{"num_hidden_layers": 21, "hidden_size": 128, "num_attention_heads": 4, "num_key_value_heads": 4, "head_dim": 32, "intermediate_size": 512, "vocab_size": 8192, "hidden_act": "gelu", "norm": "layernorm", "norm_place": "pre", "norm_eps": 1e-06, "positions": "rope", "rope_theta": 7580.0, "rope_fraction": 0.25, "qk_norm": false, "attn_scale": 0.177, "bias": "all", "tie_word_embeddings": false, "parallel_block": true, "init": "uniform", "init_std_qkv": 0.0532, "init_std_o": 0.0532, "init_std_up": 0.0532, "init_std_down": 0.0266, "optimizer": "soap_variant", "learning_rate": 0.00385, "lr_mult_o": 0.996, "beta1": 0.95, "beta2": 0.99, "lr_head": 0.00954, "max_grad_norm": 1.0, "warmup_steps": 200, "schedule": "wsd", "decay_fraction": 0.777, "decay_shape": "linear", "final_lr_fraction": 0.05, "batch_tokens": 65536, "max_seq_len": 256, "doc_mask": true, "train_tokens": 339300000, "max_steps": 5178, "dataset": "wikipedia_en"}
Each number is 500 + 50 x the weight over its row's rms, rounded and kept within 0 to 999. Layers, rows and columns count from 0. Numbers have three digits each. The size before them is the row's rms in percent of the matrix's.

# up: layer 14 MLP up, 512x128, rms 0.151, rows 442-494, columns 0-127
# down: layer 14 MLP down (transposed), 512x128, rms 0.15, rows 442-493, columns 0-127
up442 101:404447521486461499495507500515589506424452486442447535569513460393551447506542556487517478460577443455514522450515395520419544530550467449462477514453536463485380485602525523474425510460577477456497541438583502525487520492462418520517496413511549533482460512490407466596524485485535501537565532530512510500592502549566413490451622463457552608540492435591522518475539473476509446505625
down442 102:569529447466500594417457509573504461537507519550532689573539521500589493494510590407461390438445443633519527495483508551473487411496483479520417510562512540508511539427443468576484453492467487534629487492470592505502509466552518429548464496413481520554513582509464611537469478458531497523501515476456541492419477519424472527464463516533547446497498550507474500417472557476469486483465
up443 090:486566568566513489533606487588486453455499518473491408531569511496502436533510557506479569503487412525515441515492634594447428481494500412471491484566446470477446480533413490457464491449565453469510541551578405455517486512463532527413607563481390543456499468414464543423474408530556516470523455451490537535564479485607485508497556538435563440459490518549494559521615463536495514517502
down443 091:512444512435529411474579501417506517536533506475428566447442498508401489471565504511475487507504502507399476482500602367595482487490499559547554473498497442541562395585472482508517525455520522497455526480457596591469578521508501554583426436566564522525555497573459562565414507607563460544475472551426480514451483457542549449453460501431482488512500477497520435450447436536515571562569
up444 096:451503491545601445494490478497531436563490523515502477418532516493505515513464486461512530604510608453522510525441457487448656594455572592548510532612457491608504467492456475521561407550486562469472525453554415440540503431478503489472457532519496535484452460465463409494574539526482544519448539548486525372410590437501486487490479462482491565521502600492485498462440560572562583485500
down444 089:585495500570546540481495636585439514398488467503527548534455519489540565473534466450478445448497432527452425513576427549508485421470481463523534423470521517389424576422527526506460497501489471501542545452505518428510612525541490475554586442540393501571492516456491534531469445507527483503630493489441497542470526472413507498517418613578552483558437468466557534466471501435522454452438
up445 099:455525479467465492510480483559502429606546578525544601475475538484501491485582507441416532546488373573517518473524443586624569520494389490572430526406524422427531525485578532540495486452563523490478503525525486452477538487513464579438560369518490505552519450489509478491455519578563480446453493507511473456453518436566510511467582474468562434420550488427572552474538464532552466517420
down445 102:445496508451489493521562463499515492443588522532490516407516522490523523538559400430500486563561472481498513502593448559471482422443459458416496410469593410535464512444463546529628508501514424433440512466568543538466530553509454454405433523467524506504467473473547433557555426507524483569465513559490454606580487511542582445441431566452515557537473438404609448463479491541541536480474
up446 099:504442587476533506548525453447648545610565491541532546526477469495519466444529436425509508549446507533503468570455508478532440450523529492574476499486511490518426543594480534446413556486527440516451431635522504501483502489549453439450494469461520540458534606503462443620523498545493568496534607580518514496560573509464505514440513547378492412503522476490489454473397498494557407451517
down446 094:476505487577481433455520558418584469416498555577493500409493556503540565501399496493470465475463519517547567466435545480587506503516598589470581530483489471547547510443420442557566498530487472417474515491451566488489499481489508585454519564454455463481514453535519583470366566470573539436451412438552507480466508527675449519554520546482447545525511463483456527470521487561444555495453
up447 094:432434548442464421481507460554543491499458491487455499476507447461568481474486447479440514530549558537493442494525509624568510590519554540457442436555532536369475476530499585535512495593545642470475463497501441458460588466491497471516609465517544524430480543429462439501434514531417583506498551563553401554495526480536566564509476530399494490521540546534439534514509541452426461452404
down447 094:469538531552391446476436448492536606536483480485514502495502359529516471482554475511493489483482585527456477491500558526510501466490451476480441445551568422452533548425554495466505488558446588463579444493462548427504484462474414521497503494489592451559509585490582436506500590552413531579480548583581382445498521587533498509566452462457430504527428516473419454589492529472451535419468
up448 101:654560500529526576538502447504511526519513496418451513475477451508375430575579507453546492493536532493539607419567463436474588548512474521430569444499498518492562506479467473492468495543516479494522544513495505459409455507464487536496552503521315458519394546483498472486563571516542504457455484519478571424430537549566547428503529577483445493500520514538540552487473543529458355489531
down448 092:403423482406464448413545562448463433539471585567477525507439498494521514465467526550477442552446467507453380562442534546570439430485546387452455479490467476620461438462563448517515535478506524504481420522485492506595400483424553469528510521465635507564581493469517473484457463482508573557431550505420447527483485515490489547505481444511561504471484525482457492487462527467577630505512
up449 101:593547466517486415473473441491461523545523439454390485526504436464571453556480541493572511501437457500483490557509607466591562503546526534498400561468443544478513467517487487588475451556535456533502477579520448564455437517438513504466469539480441454573432521469420608428589476582495583500503447591486485358479496460565451438450460515501473397456455463515454533511582504501515497448475
down449 098:588539588459586501562478531552403455533522511433511555501454592457597529516519507504419538544483440540448465440481524537462445510585473552501544463500611482562492483459475489501518597480461592454531552489468543511461333516443444480614465409439488481476559558520506491489566514473493442512488495549547482557518526486392546400511449540541522471531629485455461492461478497478510529517557
up450 109:452492466497473603561517520463451461497437497545628501576516473480472514625442504556514553552540559477500533425465578587438503552463504457535601506562470563586511439537518453473520486426455599449461520535471496496558509523491385449552464478444522489565506545475463540448430435584497548535562523461476476463449441593557548537489457458472497487487384495597519511591501504475523401483536
down450 104:441523390486490532457508568590428467505446563498527559562459514438561539499500522401488632601489482448466458422563606532479548465430501541480603528517504559515380433464495427443443519485538582484555458507503461490528544546600460529427514564493526506493439509466434593484421546574528487448433555505473488518479478527454512519477476517553553423549530493489438506540442557521491421560515
up451 102:447490589539487545515548521505561591482455487471510493517619537475452489419546454541524475508542445445413431521536428441538499540447539504542471385463537435486509454458532466453549475524449550493464445467542392467514588441586411507463576420486501439472407466495464394496502457537461525404504484486537561478545493488580592527445553454574568561476493504574546439497476505478595425491521
down451 109:531474569470549571477461494515530588506522513400554597525515493492419528529493418578579427482539530514449394560566495512508474466500445408550542493496480601481545528570431521452490504472499432553547564532459540486499467505451545407539616444528492461362459425583522474491503534560498426522496491510466481443546419425535456457503470586462479548570516461544609484538526419507495456537525
up452 097:488482546466502539504518455529606513576480521449465551466528397499538473496551468587531542524444483400505569449519586444513429545481526542458476522499571505532490532432577556545506593552548434466460525444477524417429503502670453516534540507480542612541513509422491582510443530465474521621453496479475567467557443454500556466420451432553440456511468511410534498579497473573478523524507
down452 097:488417501470476529591544555502572549525481530545509532561462383602476502463441548505560584492549485509499433534493490560481532537611455433461549461501432529451475487488572470419506592524373529500445480603480494501568456445456565506514621494456378468506536502473589437477507553537461555500511442443580502581548555451470478478482448498425568478553482539495433463471522547439524536516464
up453 103:570468503483564557492457590535466481509502516515521507498449544526498539597426456456439557550500496525432630581412474588489510490434539530515400483544502408504494502531540565521412466466468529546459488461523546558548447582512505539419470542444518517398525548509464481478464461556581450586480529438518462485538436580450494552617467545502497454612552522583564551581448524496423465497499
down453 109:485569484412570503427485468556404530466575470523489612557470587553567480564507393561533546525453496411494436506573529434456474450455488496496512546443482526509463507504428484523513566588593538493504450520444412529567436526538546467481502484468496482492452458478635469561482538584483504523501557459482508531570472555558495471446417485513539623566514507520624551550475508474538512414513
up454 105:458547625487516558505459591499535548545614526526549539459447529429468493513580513487518490525507597466478531555449406460583512448519538467494519508429463475498510547603495524564435523456460618458496456514456542602558488503487454514437510453481531549513477488487520501479427396545484495647474561474517498499526466466450594501499506426406444493574558437416462442454496521590516426484470
down454 096:629418522530526483539512552522449478463482453567558464458423448495577478422432473561514500555454428530527424521498484576409491513426491547556576540549563462513472393483486460541496544522531469554549512538587396487427451521496480530536548543521430479465514515504475557576471424520535526425528538420478529480619533484540511433502482453597556477515401429564486471486543421482399519452506
up455 101:545547520547519402467524478576526534467552485538453490439458480436497552518537515469415426540459511552419379484513504508447432497474523581374487502586475518426531485611415498527561523496433519501506448575588515455506516513468496477453481485488540378501515518478613519573522463531424437490416462526503452456509564418549528479511554561489505372507560515565445572444483527555455508536437
down455 096:481499433515572558552379557452567455533505502508556480540495466533451438491571500524534425502475411520528480451522580550444508491432453493503401460420522476569445526375523492438484454546602493474422584477456563502520555536536453529536511559502427528482514533532529445520523504480603519571546531536505517465477468553472582475493546544483510498541456522525655477544625491574510473466618
up456 093:481405560491438544599503576569565526489547534476525428482500452505543487568500505470574451481559473518489497483466520540457635556481489419499410533424477405519490473536501491509534474512526485453425442533622460563635498465526533507481472450488470616488575537535570504528565478470503492414513456440435516537591526514460554523544446479579463469458531582566546499532413545512555455448424
down456 093:488486542495511483450493512435448503460436431520508550544493590518451461439504455440478433490558483505567488459540452499480429595420519504468607493452529486445593444525534534539455452528463503422503463489460479419512436552421555447506435496560437470462474382416470521434498501544497507507448551521652536560483518382493493509501571443442542562663500503483572474555437492436498480488515
up457 106:546477477470497434535489545577442488431526495507386576614486515462495593434423454496521421459466519436492571491441482455516482429499534452489582540507487587481509532498522545498526513489468404595467505557518385502541448363487549459499518500517511495618522491567534474464503591506452469430554507481535474555456550456455552485534530486561483500489529597496532470477640508509398433554557
down457 108:519511585563565425435483534534485584503549482551500543448539608591627524503499550501570529537476556547577449578551483544489504561458614557465475463545467497417547436512500457540472492442479494500485418520411559519525494561417485489455493457483488531402521492493588631483459485517502491579474536486459409453452499469485519522562538533528495540363583487521540487495394461515528542506490
up458 087:543424515534481430559502513489469418402515507457535601469562470524572531491549439481612540521549509608481574467460514500508476494519490554481524445545555575503479558480546463472509414561420565472402501574473553551589417478490600497460413514501449568520501468590494505494444432533469483501416532391514466474552568511564542511448525392504501503483523422458482564539506556575527501573452
down458 085:491514525449527480523477522458545447481471440494470499498458482481554460505532548466443541553486501537514437457467588512527491504516557484470539515506563521513511523481536629428524515446498493465617531528443454465449179490568506554591449490484516406445489445500518478521618524517462547452504464466575497584489489482461517475472447564466478510542431498492492472536461488518513489484540
up459 094:590490495488478524579532464533568457444460470479560422512458484511483515448539481497505553513456519614531480425461458490492559567452434539500506477540661478508477479503429378509529521552472496533526437513570502507481546566415550399536417450511508552477410547530573458461513483414650440531484511430439478536417586443564516514478422569501561497525549469489463495460519435526465522485560
down459 088:510528489471485489478447464524503514473564590456540443527531484480511488452546528548553505487534532600605551494484477593373449476493467540489481501432438429515382439504517629520500484461565544449527516515374468537584544492590553624512448566541518487441554442578519477515504549540446519507455493447462478488490503453523436452577552502487551473520613453503547535462526477549425531473378
up460 095:512418516501434347549589423517456526430469460565416527538594561481511424527485543436498471415544536543536459516505446473543599510512630457465554452476533509548466572521416443484546505463482545473495489478575474510517472537456416581530443481419459473532497640480545451489486451555478537461568438516505489479567496449550487536437482445482447579459432508507479486568552464480488559450453
down460 093:541608501458507555462459551521500449600452491445569456410438446539470584468511548519515493633520426524536524494472467576435442469427435500493480567569495449442506393498569487477514423494416414549507506530482533458528596442506493465415486585532534575496499409524470450524476485525482462459476566484459546518472600595505498486472473565509485475535511444607512515551505448492548460619527
up461 102:439492478499493460589457503552477468459555406517414450575458633499462505530506541474466554533510504569572557552470438553503471436525512472402473455495526402409552511574516461523440488540459535479411509467561526492586517443456576512472607492439509431492546478370500480437476480507569467461458451588577565444507511506576627502486441561502510526503460507479487468425480475453536564478459
down461 102:538500530478514540465482579514488492550311559515596526476501430559507440543535529518446516505581506550409557447459576477515532444502570519473553444420572584506455577495493532449524482435505532504533564465513449448456406510515537515477473432547493524541467440541484481606545495481502570442552522511516388588497566462465482438474453582476486567514409528491505428520502575391496553521460
up462 107:515563518499498521494443456487474542570519408533536484451391442478446475465536535512451493464453595467473456486485442564457515506545460552418455534531516512567516503550448502469502501494487563487465473598527456514593562472503486579573460416562560510619515472521453430519480470470429399498455569454459457521492522531410615528480475521585446471507616518569380523605546478427478537563490
down462 113:534522507444475551466454437424439504423475471517493481587506532452566577568366501503474595422573508561470496542607560480435532526455570449561416469511537529458463551391581542504489554520501495407491513482492583601517606531468464496465505454488567443427494529465577525483493480563481526493536536472550527554480453501440421503508451425504505587587554423463514492487452475461557437527523
up463 095:428527596530512495556449423525523437497505462597578499488531561503425504491497486480560439562556426556529566495543476498526546498457397415515508555445524529489555442551422580578511465430575495559489477539504537552478557447523417446598526503504400556520550471420490498515462562525570566572465535516408530499481416525448593477559482483460516615549407455458508526438526460451482509461489
down463 096:469392479369568399579490575496540455506562561474576540460406506523476457522550477490475501478593506529432429478466499492495531390484518517574545496476509520596521523421477474623425435496495520504521544536519557591532416562585498531435514464483527501583485557475432517577553567521561472457596513531485498500582494483486451503519519527530549471559478440440539495579446535456464529456574
up464 099:436477444460428536566492544468468465494482490510502496429476525479580372493512523555509466518521523562430416491538496429534428517520471491524564492499445517420506533609435502578508493507491496505565422500438417519529479510418509469549477435454483559549473368461507499490457492539606517371488539516607525562516511570426573440538610454524451542544557462446463515511538394524457454573534
down464 091:524474566438482472452503453474514438486561526539498454504470462603546524527531508501546517513540579487528539542500517530418442445663499539491382478520505483491450597513490485471578445445559478534478589484592531503541420481558445488467487471471579411506480580519543497500469433533579525654398488422468532453497541457496498494464494617550549478490451576497502512467502566429598480462491
up465 088:490462531554466516513478498477550491496585426465404556516567555500492563548574478450496443484516485623541557507434525507445485446527554414496464479486510594472484473499599535461531494467506479451416472520567527602383523424470524485453416494465579524420550496489528507455522528499469525608405581516496494473568461436577573515473542479504437592457444537508501442559533594416548423538471
down465 079:478521516508591585565522462615449508473460472540514582492512508515519475544464506576476579471514519422496515457457468532582614641440503486541508506480418423513493522590414552414504432458500542500545543542539447519470315564546511477536505601468507470500461494580474517496560529494475492409589505494558476504478573547412473467440528518498492441461527475475524490510492427581541514460510
up466 092:442526540467548523570483439554480384428429515575485510460560495460498503555512412452481533444434442416560533493428482483505420482435533577524452536453503569461430556494568501511459427487514551539496480452605565522421534471553505482542435455559632524454535519428472526374482471465525459551430513445517527470552412441477577515476534561470472471453501518481505510526474541593552542394456
down466 100:490562541438468503451482430525442568575523482573480449505350465518512569549477493476564412600536549469543452552509526530515536471531503500481515550557403452367547524435550491499464505452564505447548507605390513523430546505573474503436488549529467416460497554557559402519511471419503538592571498512492501471447458450539518498480552562494539382527509515456511489457466541600485543487496
up467 098:432504499474503542397432519605499523445570435539497541520516398544529487434458605425409532560604480461417523479483538518602541513466472472438489517548499556463583508527564420497532507553418494598632444530570512532514525490416524552587525479492555569514438531462476381450508509517481478480529579484515571530480452517506454505436505495457399474492463501525502525518553579504557478478534
down467 090:361552488473492529444458496573536508517520468477519549554497441458567429429498581471486542546586548504356516447458548489606495583441507524512488515543538532483501476479548571477520493590455495513708431542546405450493553495494406498492518480533520518514472558534474413447557572532492506442528497480430477489518418510433474541470466500494422434524457485544547495527548519541519511517586
up468 095:484528537560485503561455586487505520548491497544434499564501449553441443500533495495558534483542446489464522463491442626486329531603547515487462410582474568497432397488526573508549501455565492520452504530592539478558455595491477617474418497547560444560428532478426496508491452407562448462524537498497441485542498530538518561500410488488547489498488431581496504497516456522411423508505
down468 097:522556437524526480463467465515418563492437481543558538528502411524543464559505459444519453458483514576537500369542454532546497524485439446505519469496479440610466498456524534499518493376434514561526506453393518553583504473503463445528525535453530449451577519529492474550478502521620454497528503517532535380461606564450557456524470575476451543517330517460503559487504496529604544464446
up469 106:447432470515374474495520492475574558447392533532633506507488536438462502521374548424502467457538472479516558523462562511509526503476545476496485553452563505423537472520577514532474539478398455575462477534462539431573520522516489510509536446598409581578471526465435546481489476483550593525480394579458539433531449546493479576529494534507445462494595508543562497425557490515524581480568
down469 105:532627454527489490449455502595463457470549404519509647570591494494592531493531435445484534542520439458492453486434560464555525512458487470520524514557454464560516547508472484465571477489638485545488551455561509540544478508565547393511467595467529472437420574547495496537527467436484425461552531519515573479504491560542450537443474524528537525444417518434397463522447479528455431506579
up470 087:570585469531512519499513493451459426491517576471538437525587518480648477452516520575526433523552401484556569487483458547494554370482590441411529409538506445510443491478545539499509374492534514418498561508494464420488443536467420484499537504555474471435469566551482571452472602458514438492593498438403537502546561484553511548544449547450517487550454487485498506505494530597502522477519
down470 095:512398587421480511479527506460519540458516487516462571480453438502404485470505521499475521492455465525412474515466464452492449555476471488510474520514471540448502438537459504481533588473497515475489489441481460633475752440568516483530434449408485578499489487412492503488485359512553456524402466553538474480563500517478567485506569487546508509428515466545470524477417555432474484467455
up471 104:390435500499501467509480522488485476500524429416502541445409471450449494479574401555499528446534486494472461517446507524471479517506592497484569557567492435579446507472413469450562483428448583534440509515509502591561584554510407494515509454422508463518473458593538437491528490527447613512562473459553605509495459539514464547478488440621523519557496466443506431530531467603585535489600
down471 103:524538553514478478404514536420530499585417554503510631408504482490443529485385506488487515487594519546517465545503491532544422562500478623509496480550514439481485475486472494459408468427549489532540544457519512537504451624486434466524493501541593523448557526429465497543381511509458414428518468498482621451504585442512452546482498590486519571504526459566541483410465529505516524444426
up472 097:452488507582450431446448564450474608471525549517490475438571526428511440507484479529572499531494544537562628463574448556515550449424534574526532533578451480521540427502382413473455517584515470474509461518569459494457443546507539401410559483501490575483456496453560496540461391466497505446547496510556442468516552507542456534508488431548550476643451511539479537527490467420578495474483
down472 100:505479493485495456437524434517459479479506526522543421445434515519437469480522530545456512483450556540475502491503425481425488496550536575522525410548522401408483535477465494509501450555501486464553485543518513439630638479428474491547521497549446445445561544440531505497518507371445454494521496565540403536505470512476473486582444537535465562576361493510429524447444609424533610477441
up473 098:496467499468475503598481490524489579556628534451422594495583533446531552566429496474519468451588488478493524441514564484472440456544490437507509485582607535466455513496452488458500457444544478439414489511481553511539511462614604504489477469661555493587543576413498557534571466491471507454486539513523481524571553515487545414457566440463536480496526470534488460519446503387538495430516
down473 101:598530579441493556507545521463525512516422493459523509548552536541552541455485531507533481519459454514520492575503501512488524477479453563484536496555417529458573505528513549551512430547500508417498504366520523452488582509355589487608414534440386523389503578475492509415537426504517471450506417547494570517476443453492474531497500528550460484482514637453506591470525458525527495590418
up474 098:500605510367482536501439469597516548550390566453565470490529469499524529495538521444447490491498551535514505501430418442556524520501518463501452504495533469537506509465500496583437506595566465433434529481476481543583474475474543478498494488460422498543494452467523491477565561603509476446448519584493375490549567492464485529568460339435483486542553623473479588458452449489531457451572
down474 095:523501556573508536502444470431560534441518535530548507564471500458573501404577531597543445557510502502569494464531489497452339407578572634517568516462528481464582479483518507459571598457423520474576509472532497413447419547413501432540525465521469491478543470545469480477482488570418502494495503560520486497472560436515470478515406494496587459477441442404530463526529463511547520563454
up475 091:492509591535562510458486489574567534450526468545472541429544540583466445470593455504563549498545462477478469507543436640395450543468580494571473478554536476547469518435553530393431486472496412532545455590548623524453490431445505521475473502486425492475438539438491479510501472568524506466529484588509588553540501447528466524470577426552509458515520545489556528536563375497452453544542
down475 099:480506520471484482590498551475623503475504584458433520533610504559429422395509622512459502561535519515471484521518511515496424475559515461585549547520541593383487438496510547440448528505445498490601466502519515470495621491519454489536413470581572488466531497565507537613541495513485489468478494459528563561466503468429539512444524474548529569446493493573510471576449612581565501527483
up476 106:540400526487586565461474448507508489447473435465536506424526522448470536497532441485492443598591546611533423441441546468540534583471526522429526468463502587559435526453573514468535450537382536537452482526543413472548463503499582488477509480483637531527518377502442527441577541563523481506557572521599510521518493450435523533465456436509525474576474496458468484445463480403495449527497
down476 108:411546538529538516537556514511466560500465428582514450472493498483548515462533514407496485445457510509505382554544516602412536493421594526455457548442471492590543500482574390478519473538576426434499492516549562431493541492472365549552538498460472470500574566519506467401475500519575478498532557553469420519476521483525499422505471423484469515438510530453511553529643493527590567554531
up477 099:418552498573478503479560565466452550552434524454473580449504483413471465555588480539443469503590484467488473446531458468436499579589440545516466405529441509516460472439541492462485458451627459589553494539547432479565516486569408424471447528522502567504476506523486496482473568494459611500418479497487411497547399491403520610531513477515470432493505549461550473425529481545414499534471
down477 097:577527587499498540566499571411597490488585509539497414557412500572627486446452507434498478562580565567504431459502510530480423501583521515541454490499497537456473485486500450506486384433478497421503458533484579516523409537480522518416548549517427479464460489466485545480521423454460548499645419463529524528456509581549574513442453516497578463451549457514519512532502565432489477533561
up478 108:492543462558457509523534479532452474457453455491462565418535466511443482556522500509394412595496457524548516581535492508521529537466489506466507454522464511593371465524529456541488438463556545488470380593529574542589541476571518462469410508472530538513364504567543446470504513605508439604473477469450513534510517540425432563585539486494506494551585412461559450460484572523528491509562
down478 111:465531488502573469463486434512553506475504520587483514484560516493474479417569472496597499458528434576397560473559484555561585493564578502483545408523498526462548632560549467468508551448441590512482485449520463449460560495429519483528508481526479538480502592608408546464474494426483461459563549481540413390513401484531472578532465540462511479449468502452566515443491482448555422401501
up479 103:440477548543604521484507462449572515455412529503547604530579472436497511529453545477459587401480516543546486518492565426501503490428529550472427553443445539556477523495470392513552495489436468566509464563574434521516415603540515553492498531499508508561398530470505417547498448438476506514500546509453530435511511540477525510543375522525583607586520501516587406511503410523440497469468
down479 093:501544405532494504449552453540476529567566518503492532528419481544497474509556538414543486459434496558533511483521477545475528523490398515487512416475438533586389550463496534515453509554516543407443555431450539465456321522436543453420548493493557435459556512491376552537517602499456532511472466512493527491499486469433429445580599470481430507450414528537444463497491431505547445497442
up480 093:462506500542421512445449555474536514558585444505523523528490494417407526525512559504525573453565539456431551488517540510482618513533507450474499460563460586565511470541505403577450481565544447404506568543585514441466461485558469568538551447549558483630471470546574514566543488377454401547562501426488491446497482445537504530463495510496512481404463445470537439547506539571502408517479
down480 088:398469486452523464505544427445505536499505602534500504475476513468495459442433469486514492451472546535528520476562496548541462520603484550526515518496603556434479454480470532495519574537409582588605418530438453483506277510533580520416518548508422445464533481462483518561548531496480499437501403470512486518591519490455523504526451506521504501562447482483465528392496509496526606575506
up481 106:487516479492550471601401404522457407547479375446505562505507530485520530519538526455504517567481581554517570465526528487413447582504548589496418637549578505565443433524472482565506589483527536535525492447530522457519600529438434495475551425480468516500481485450470404450499463542380524459463593515550535450460505439514458523492491548412540477512552474438507496415497524504538449544487
down481 112:549527492475529453589549443550437488509487457482470496505517507497540494564530504453382495470499526546559567537504422554580531504493563562388531634471579473500462504551538473433500498503426540506425523505521545579525419538600530475481539526568503514456465402538497447530462508424451487525436552464573473612426438469544533467513469522402468545525471507616616489482465492490467540606465
up482 106:532539515461433497500483478469569527487480565546452529521467616458446533553587552534498540472423470469533510535496554492521518487488459587522537528543448563517424500510447525511398478503410616532430533509571512502502555496463540559487507420510542413475432429600424582547563430522458500451483419527510468504567433439504462421475560514473513443537496457478456589487530592453393428585579
down482 107:518457590415515427568425555534473528478519488447627585482480510516556389434432524474568482584520504546464495448491500553447415532589511388507514483387528510471462540505464521505492600436428524477501440504408473570548407490520368494483427485548455569539522404480538498471415453516478534504498486512531509473520467529422516453545483447464452531530488549468463555579495464470468428500523
up483 097:461510431504674445459485563430455536429510491499509585520478565472553495463501511459418438525601511619573466588487463546559475526522482499498486507566479587484475490517473617510494436605519453518479389529417406543517485541557516503531528370474402460535507490468570502484568488572593507548427486522489471520533496516468487499497468489536529460451585439487417453475511505493487473473474
down483 109:455516497519543502514467546483454502468519483567570470523485513486504505529535584652471472469480573564470514406639489621515567453507551462508548567455514482583483464479441476494519530492560495497576479450561550551549509613504522469422613580427520472479546531567485591619482536556489503522493434423571444511494539464492539534525537427495487587469449437479475530459521449516505528403439
up484 091:478481480491448515580498469564497507602526451514463616499592515514481453450539458493513373496498449441590412492559428440488533399504470532652545498474426588492431521511421556541417493530438490591503478541536486602459436500534469523570511547438527505528441504482501453481478511484471484502582512496520465539440481413561467430470539612477484458503571487387548485531520452481472498533476
down484 088:504510396502447565402441553534495476428508566514487537478378483466535575515475534461466518514552549547490533507518572554564561558530516500470396531451553400459472512496585475431580496459523501457506496486467601482519275440418558456410468477525450481518514463517493463467517501466500517471406445457525471475591479468426536492482456483483521518504500499542511400481500588531565492535480
up485 085:448472499481470570533440523527479503650562430513501560544603457559560454525465490560422459430579560536576563520538472481409542474470587575564471596532444536459565518486515438428464385468490475426412548479478516558482439513516491495490571461483608556560520557492460592496507415474460539476444499526504480577535481546459447578530450498506479495563527496491493506512386514510532465448500
down485 091:599552524434577560527561541506505457392519471550453440459448555512436481463512571503557501580521392499447442495525542453616496498510505443398537461531506517550441463546493608503503616524518552566539429535533443445486672487502462518572474487507426492513436451540526504466487547532540455441490508515538413463523538435480494459555558446517537444434482475502522508502565542504492518497382
up486 105:475545442619536446473492479526561526504546481545510528550537499518423422582538456551532495501417451602478522519534476529468486523475531393413448468543556572448473458529444559467522580470442527442481399526540465417521418611499523604470476466514541456576450564476439483547575466560477476469511574443461430505531493493424554549523492471455481485544531533454508583458390493411506481404501
down486 109:525558541470421439462493494524441598499430509599477488572543588506467467485526529442529495464481469474582449545462374546599521472471503480554498575507529493492397516461522472433544513515483547542550502465503569491488658545403646439453589522465577434501502477508520442571434515413512477469534509530496500465463479496466468535609469439511463515438514495491578493470492471466451454470410
up487 091:486541478560616539480540492467548498470495523526452469488510510501512522508534425520517469477631506590484492434452498504489558452502563522597463571433464489547499454435490495446570535399524529519498477568561540533432502496551521523525526508511497500495530431465523558481534634503398420515621476449559404422469553518480468559543557538452558388506537489472556565579577518504384506403512
down487 089:570493467443414427542529489555499524457479549476601552485482555514496474479496580457490550555418524502457523576492476522476431512450485527442529407595518521438529586635471547527421495536463496573429566551460472434579509474460458477510458469468501504557437591498493470446528386504631559501514506472355509513570469548511477475511433496589488561563470535552502442426493493470502476544541
up488 099:441516502553516520549554485569525529487467596454425473549449487541420458561472465554569510518568429481559485445434564468523615475490515614493515481539494502526496501474537442535453430454421456559477408469546447447473532532519540513513577472632553478558490499482542529477533471340511602456471381498574483505508571512556436518413473440506550544475439475497517577527573525538504464516523
down488 099:482586476456410520517503443488549489512553468491493585523436548562491433425547471566502449574520515498516528518509548460433420515442485511414524545491431502494586414506385506410474421500445485475424493508479524548456483586584430537444430432439480430465467454471510508457459437498512501490523492446485522546604484515563485493583485490484631501460484657503515506495504599467437501433433
up489 106:534543424576383480507428517543470408495447508481486495490576621406489498524557521583509484463394597461570540496470496532539521442429507470544487575502502529471454389553516584492534569489430480506482479521533484413503444502556478513508518467519555554607539477482499554499457516549482436503524461540406378512502452487525471539475469536475399584562539505519502442626461504452439451528540
down489 108:372491531590461539494532487380494504454545468477542385534578584484581531547456483536463488454511550518460464500436431504537492501428484475498437513512551534538457537481510434489549409521519536515405469535563495467547505568542581487431435418488525503436434587433469497562537547542499586484376520484528477470506541339476470576516525481455454512457487574525460576499477498445476569487463
up490 103:512542428546520508575544517459549554449453544516559596482480448472543508459444528446479501463392413506486561589466472496479423544426438577541530501491467439412590473513508526435475572511414421523484520411556495472550616529452482460500527427602532577437508492475369462519469537536423408541532473563487430491475515422474508462413539556506451454539512486516524525530427520504468532528561
down490 108:472404535454450503516537529514459479483569517541475468541474559454489440519537487509511589469547571480492557525591432533535565445547563527493527643499549535546447555495507461524466435412516546518523498521372474452480483381527527561511485478412518367476526554513526485530520414453467523545499523512505582532598519601543475598497491456489554495517496425519495460356496517516494522550393
up491 104:590574480610382446478470553485465519433493435534519524499498426511439503590492436536521529537435486505474514477535565500504499441518505414510533547558462446507435579467449555533434592511385510544530447540554411418595500424462547519527537488541430489528460487477467471475495463528416532411468546494501394537572473447444471561490504388430457461452497574460456552512458481430445505448489
down491 112:581564515538429419572496515470443465480492587459515534536486601426517458484451490549457488516583514517449432450510448468502517446597468518567536451513564565458481522424540527481457489485474464445498502510486481611487598508586516510403452590473421529516449502447546440401502501522526487532486558459535453406577522460522493504560421580585544423438559466390511534496462473488472450436417
up492 106:499528503514522591450461476616421448459491463471447444591412520414557502574487496553488537547433451504611502416490523497555551452584526481477535530573534437547533556450561484491497514454506503496530465516454456563464473380527496438579548499558513556506551495450521584430547489500536561448482441519472505544539443499476588498465465457543518420439519490337526546443526443460443471579555
down492 097:568520520475473451503492517582535559537538464463513423390507524574553496462487563483489482521525535515532479580534462522469430493615594540542486470467431547515494470481577524552406473553547536522537457458484551441502251543485440459508478537475412434515469435488530512583472476492439405539473450497505516412570578505497509547440511503502454549523507473581527530557466527524548485435498
up493 101:517530563510526458525682574506520500512425498611478560582521405489542465413470574464416507496532507535460509495527446509490428473543478528497466441581537526505479478457481444531524507492614544579418429512527415374489485448558521486441455528430427413536484507540523474555548462525518537546392494521488387484504538549461527555543494509539514439520478469559525410505489499585448521482505
down493 107:492460541531549483531577508568466524409543503490550610494500559471442566490534464473521454503458482521531496426509420464559493569558517413524500411461484475510532500497574382506517550437494511456450572489529552605525600514577387600471515613509463495497581459448466546498527515576504490478459521465470511564436564553555541422510521421495411473500526410554406525553573491545449493502458
up494 105:597465454575504481431586445527586533497437529461443590570571501512452574512573505490544511454487567495496520485518510467516427509518485464490537497529444483489526463525464446472524533607525430494441428477593513556504550532545500429505380439421612422507455452407504504570449558356477451543459460536499545466466461463497418526518508544561453462510570463553553428535550467502435445521548